Weights of a small GPT-style language model, trained from scratch on English Wikipedia.
Size: 13 layers, 4 heads of 32, MLP 384 SwiGLU, vocabulary 512, 2.9M parameters.
Architecture: RMSNorm before each block, no biases in attention or MLP.
Training: a variant of Muon for these matrices, 156M tokens, 4755 steps.
Each number is 500 + 50 x the weight over the matrix's rms, rounded and kept within 0 to 999. Layers, rows and columns count from 0. Numbers have three digits each.

# q: layer 6 attention query, 128x128, rms 0.0524, rows 0-31, columns 0-63
# k: layer 6 attention key, 128x128, rms 0.0525, rows 0-31, columns 0-63
# v: layer 6 attention value, 128x128, rms 0.0522, rows 0-14, columns 0-63
# o: layer 6 attention output (transposed), 128x128, rms 0.0645, rows 0-13, columns 0-63
q0:498512528458499505564451467539453649521428479470485493463519520485376502581522472505517525544415490569511488478532471503516497474476484472569424498508504514495521470543516455496545520551594450
k0:514540495520485422481513467511478531536475548513501495544435510579442439572475565550452540465435507527545440481523467551518545461485435493492459494522504542576506479450508515518515471507514481
q1:514556512441560599477473499577508540529459443494432489514525616409499549470586555573399446546477502541500490412427448483509416502520544505624429493536433515508504457570531501455459576538539478
k1:533520526511535501501444454496381561476552514541445559512495531596470439437480499530564505534507516456537492437487462446524490441461525490553434534483497493448520514508516468571493512454482423
q2:512414488478506497455454456451471515507519484482487469555500493491553478458448554409545492456462547511492581564490624535460516494477557550541548480430513514424473567532547524449480352444511467
k2:414460462414442480554496542462507488509483452522476500519471492441447475485462506457463445524490473470528552495436486478444490529535506525547567483414530540449471529545512465444465553518474573
q3:514506523509493463531408500503563553560581494459455574517444549525528542518547489462504434481496472530477512509466501518523475454472492473498501508475475573464386552430575494506508463501532429
k3:461470466487486509537496547464462496462476466545567521497470506558499592439473477481603428440530544571535455477451494482482471501548430463528472414458579564493427511468500486499511616616563457
q4:501479577457530516504583510465429451495575487519539500434522501537552479529393520468532540503499492424515458513517500461509469545442466546548505492453507486586607426564533555568426614517403470
k4:495562581541550472477493465453526484527522617492551483436503431516446518484504408589538507558452406552556484522563520450531605544401504485532419527485530524517403474456518527513531449463452446
q5:532512588534546484500542614478546530505485483505487464450478487517480431560585486539510477499456452525458538464450528547454587546433576471448494569494441554457506491494532500386535452482483478
k5:584551610535532484442508505559468488615463448386420468477420538533453432488451473472534508419524536462395456492479524597456406543477556567538477511521420410412591427613491560464473540537500495
q6:544543492469520484455532434461554454553440554502587518466530422482613457451491474579555530495450586485492479553507431497428528503494453437474466515556466566514582489582607504517507495529531474
k6:509551505637410514522468463567595442437530583469651596420501389495418502571536522643491369494461468562531466550636526317626500472465538483407461544546501484461401409510531547523543514490518548
q7:563624521593482538583587422553540547522517574525516621430477488456491542612498489503489475423574430533493395403532537541567407508535483578464468396523556561592465475504541527547464539589354507
k7:478508540547553493526442470532476536511462522530493537472507498532439474588528456558434508483554380483469486383408444618508425450593537655603421546382531514478462523552462571482550488589442431
q8:562463388513472469422531581420507601610370481480583338504495343585502470450539406476583518505465469503459494426561482435540462520460540465446470466370555574489541499437508559416592595519516619
k8:451432525570452412540483656411528580606472531410573443607471405529562428480423497511590552517458558566470431573520518447492473567530571459461407448408473514452509519622514407548529514490482593
q9:604530534434526578442457495405552541496388554577489525515411526625460537414547649522426493447510464577541546438398420533495590506482475465495435521446515517470456600396531490405536413449535532
k9:603560576548504526540445484396620518444493606563439479540516514591532466517522591468468523434547548563535455478438514602553521561389493388458460384491475550555541405453543556394564504504419509
q10:415482516497424500460507409679507466501554385498496531501557470486514509687490441548448503627399452531499427522451449540453462444449443375569477460483490474474396514473389544461544484476503496
k10:426517521547410432525530367672475386524502504544455521478570446537587531643477442425476458494401489428551472465432558485461555547524508347536515489478535529454462511507452520472564525486637490
q11:562525502388540439467499478556491534496438468468503476598520496576566413373528525479418560549492422454421567462518559446431503519536651535575479536442487419585542487540428506484473527591459468
k11:543563564448441421527498544518492564520485484530473433469604532403607435543501527472401459572544442512541520331584590420503394521528519537509538488538453457575514463605476446613506493505364497
q12:548598541503403491515392529473581523345477461491621440560483443506439473453558447573367448442459432564476477422433487506562545446499537614447481414544457516406425483483491340552598516541561396
k12:560472646499441494515388557478463488421445533584502486618465497457482544406529436429488497556440449519446555523538531444481414441510444524349507559440496502424482446470586410447647554618511363
q13:429476482565435493600481522526531472378485579544514482448508451663432457515411463429429418500526421462559478617556474464494576447556431538441537547422551571583490474473473549618421464570550515
k13:416384498557476511527530519641499382351502557519475507428524493631413504461485466437487421533610493526479425574601492478475526468551613458577523553354537451564458416590489535560437509467543477
q14:490504523491449550472534468505522409575414526516491448496528479561511539530525495440452532446488489477481496358504655535512486666463485493474474486512451462550599497454542469541542566440532462
k14:452563591492498517460426572567549437514448446531476494516487454511507481504525476473399490450559458568501475434483473532418473592567539481492479459572475459518566513539613479456464492476617522
q15:525524555524467460610463518507326597382489497531539398448461488530545494504439525481517553462434518418575529467461599502489405492433487480515603522468526457509465383547544537490525513473528502
k15:579541545420475375566450512471375646419518457507453425403472505501533463469512451466570498467473474517573567588521535554476492435542495407509479566537526515580492432544515553490442482427619564
q16:517462440542483512476505434564527508523454476510569521574553585463485554542584481517429539457432580466503446566481520505456444544465517466577528480452552494512532466466470602504495514554581522
k16:482487534530505517524623484502397579526529522497462479444472489482536422482531548500467520580513611532517462529459433421513524563422519454454502502551487584514492482496475509651514518389505555
q17:590501431482510615398511397531542416460469536492523532551558514513505514531584476541392511440574515474538455485510516540472499605541537518501450553522505511531609417522453514447517533569530569
k17:535395478453466569509491596497466497467568485486467431517539535504506538514453474554585528611466507496484500445503486489457402458563542474486458450520532480445548528503519549550449606512489537
q18:446500540521473492519551525442487481464546495456525487481452439536563511489462511458562492537463527534503527469453474472453420531528536539498514605581610531514529471482478488536449552530494477
k18:479551480479486485456482510510557542542508520462488560545500515490497502463522527518473497491509486539475563416512593550511536452455580524498509502552540483487476437490491411444544454503575452
q19:427486380490588437439476517445506458508411554474467415503517614599517428492533523459497529487509475406507536571485484433465533436590463467452543490464506545490445473497441491591505474480474592
k19:558502486487516459508563486428508483543491496489471431540491559474573441504430529480527513424487507502516444430457473516447438510603494561543527472439451456469505556604499516466505473537494490
q20:555487532562474545535465470457503387468550596494564585505479423554535457501520489543482453516556469520488579477490420453523419416379522502436453532556480503519478431448524470446457541550528530
k20:479533523442537485453648428487507472448523484444510541448561541522553544466402478538523475501563502510544518524541440446506466494456445507475515516492422506541504571487447543567467469530537518
q21:470513466418524529530465524487438441409485450552451471457506598547472531440499437480571533543453489401490583553505429411532595433600430538486474442509589560486520550528358517467451501545414411
k21:541417452506551471531499531463548522457477400555539440478435494563516454475508490543467519484435510482518536455500479467530488478534496543329518488482497580472400519556448509378516526525453517
q22:454455515467473566536584575433419447501584477488502459413508532539537597520425586449494396511519509490544518436490440447479480476435478516498516520547454534540494488534516433480357413472490514
k22:474505433504477540494557487487530506466534479493574446487555515461485509510489486445459548455513504464437579503432457510479547553470594507414512539443552475443495506534482491537438456468459461
q23:556473442487594474475555504472529481528381434544552469487553474450458467403491572577525550512446598514468515622585429522413423492493367461470582450518466431481557500534485469387395461434559513
k23:572437581499572555480487410449562442526431495389442404508568456478556547474496417441479537492453579483449481495532492527497379483481489522508562434508400551452585587681430469490437526410544459
q24:549499475485454536511600627427543413634444492418581476396519559480389407477533479555524398541433458511446517458379574509461478469490480532581427516574543479483579574495518506507525571501471582
k24:506531493475454538496661593523552496498434510432518490467570486489474501425657450505476370470481472562562437403498543495393408514561555515593431443513590465489547562447472466554517506410499581
q25:597483585536452427459580536424588511492503449489478435474479588489485406512451432442444508407470634553591489565466476518430410536518537564520484501491495530507472344502508540563467509505506510
k25:532493538500530516496593535480402643448503503532497418519486528470501495545506470459487462477486564489527486521407515528466437550518381540406491446478549459507452515500506496582460396508517531
q26:442465542580619457457463453598425508554449492416505484355505471546473325493498423428528475538553566533496583483501516526503492580505410529447420412576529507553388461522522460492499525585463377
k26:394489457565561463525510527541398458533475584391488430426476442548536309525590539384518418532526501460572516559520484480580550608594385545410475468536486567482358524465518368445554547441565576
q27:454441476384459445471398630556459626564393496521390391511406531578567334560453515436525489576527504495494576522455507481487555574417417554491472309546420560459490602507500610556505440454603405
k27:415578468472437492528462544494479568466468497501422466528479524608559407565486487506467525524569466485499575507563591491474607564425542518592519442507472620476534514437602470441544566408550535
q28:481480444494527521494455509460483453438498475491499543601503454545585464561442451504571520444509701546562506477404520535516471568502585527628459589393511572460620644515415407441421551458475462
k28:471476516502607621467484630490544501443468418447411455556505394483560523574377474449611446518482633570551536501493552573484494493478528572574419464496439538536564587594467502501455500506502502
q29:388473456518444468533417536494507456526541534532445436411583548400552549545505603495445443468436575521442533519530450418518504432492529532519417522487590471452512498629462482572492559364551633
k29:450481434466492447526432412667487455496503414502492463506519591422518533465487478447481412562507550540360550458485399566544581504435497505561399426475482532492511480546487469515475430448547518
q30:515433495523438514489488661521531507449544470371489467451428553462366545375493448583635480464435464385472520488525535487548436483481419607536522438417439406606535556557474425526473592511503524
k30:569406475522417598557453716470574539434588519390481498465442567507473533434570425527555412584513445452483490499458512407594423456436509542598601405469488510548451430526489332404574513489520513
q31:533429538486472486494475500505561464456592477503575316518372510510404578469449467480533461521468534558462476442518471517524535486550513519438500474432525684545392565487543450400493518549462462
k31:431452537574447576476464548591589579562568471535531462486414402545420525490520457459534472531448497471489573442552421572471542472415554474491552462431556696535472512470566497500505545498527415
v0:542484555463484528513394372515464535446467552529571536502518541472565583528459452544559523443451551543523552491535492583482484488491494492521348567433504550482465498463465577584469461569478422
o0:452467494535506523460556587567575531535482467467517368489514538501473454496537602480475499518507399484377418441521481494518481475480521551493568449538494473464464489524540478485555526528559542
v1:551513440513532455580518583472546504540459457519412515425528537514490535446424487537555551478484470457519477575522564442425475545441433410535482481484527419471471568457476516513477636458527447
o1:516504485577451486474402529488465423537537521546511510576444503538478527568581537480485503529541524557465593473469397550579509486581564538511480534427585536514523476484487517542525392531480548
v2:530485521515474573585518515496521439438371462499509527563473534425493571513489455477499461474425578514546542529502460478501507529554401561522490433472495504534455467528474593516443519432539510
o2:505518453539550480455479533577514535557490492513538506479547472574554425501496533516487559498586440554521517450529494510471467533477575435535462522535478547520554471467523489469594443578407527
v3:521483459544443527565452502578498492541444547545544580533497507502492505527455461429508536449500474469466421541531603466487512479507541466433518476439422434492457459554477585541551495547511506
o3:511460531469562447419594571458428449494545446443517462511484521453460477503502539489468495493509532559509598450520483459536477432436471541475475544481570560595545525471467523509441496460497496
v4:502575498558523472570479499550481415546429475489428409481510549462480414511413531423589508484427531487464404485443537511548470581451509493505490502527467412545584499455494548434403446456474496
o4:509516548472431506486549526469538555563557528552528497582451474461506534536566419522505474507544547464519558462529501518490446422461476471525484389530429554448476512540423498519476464608515491
v5:551500539488560466504517521521493504525393349457580437453461431423464484487547468550500501441511513528529445421577508440514509509429466528598572485464547498538472456420496510455508490443436488
o5:525574480553438517517387530510517450449541551503454494531516509496517551576486490432484470498464511518507510543411437499454478519503525568453442472537426439479557518491549494455402525523526525
v6:533505480447541465518546503473509459517520491480607488486532419571511517516470466520427472531576437496554446517546554517541499597555443537465550551424519431489536493514431503640454472425456527
o6:504447442538437485536482499580483526494511486464451590454516560459532512427550566475572514514390593493490532573355456473512525411459538413514495424539479580492516551453536419399523490504513490
v7:499494526361529444459543472474543550540511525609563482534592515477481515515451485515516490435459550443434579578504486540486563582495566512408526566522597526528564464580533460400544491507521388
o7:454477520579506534575492493527466472478503530421486492461464563468503531488603407537537539566522413534432414471484509508479439492553436474572484551481426469498485550449462503565489564472549576
v8:572629503443506506504433445522478585517452430548529539488550562506501549505504460564455405594535484467515549458359528460528567448512473511447507516529526617587535498428448540483563506524511506
o8:473471460572550526500514539526572463475486540462586460514504475532488514495471553446547582367498554566534527591544540466554440570510483416497520530478540455469501461515554480543528587408562538
v9:469541423513416505462543518534384435586525436525508398513573432527550424549509462486499531544484587460477453472527495499557547491483557507465481491582469561457530397592487510489529512572470545
o9:515531503471543439521503452481563593440504594512450555496412562515444580461533523552475450448455527504464470544474503548479452464528440494507563480428504426571522497513474455522521427484491487
v10:447481559552529480502454525509477412456468535495461497566520422464556543501399560563557515530539536502579444507522498448438442557549571490416476489446477535525517518566477520537496507463492609
o10:539453505478494548500504502507436555535579543494583572457482632393478491456560519553467458521540418527496559480482539565579487426516447485534561474567539534512437511493610519551505462531419451
v11:434407484431557568443550494547458564478541466490431424464463461479558503447476457476556489549487521413440548489494504515451407539552472513534506495487450488540501537474460495496478554546460538
o11:537562483485493429509493434416530482576444506435550538538475483504465475471499508448507560462519468559483483530476423532457590487474548472465413507537474590479583459524461540569556490545513499
v12:474583479577519475511522486473419437438433565484472475535494497426487451449495533482498492507482427460550477452533491586483517543488415474460481435548492515539529546462579557464506563498377502
o12:518440527534567560479467527467494555474478565535549457618449471504522487540479466536548464479454592495489490529467468512481461522515523476490503459471457474485540507451442533484506461429563526
v13:495564441541526551456562454479426532438629516529492556472572506529486451489481561444592489531517556465502499532509481451544564531451514448514516494486476483480392432468477539500513520487516546
o13:515436534440403558540439552502546511520410530439536516482472560506545431428565511491466461483507460545432488444556575520448449492554496536512423527445534535465566552559502497517547481468490510
v14:557549508544571529476450448477514562566504514492498480499566538437496423481466519590492547576429572624459468519535502391534438442485449506478404510503460476485534492526538475540516475474510543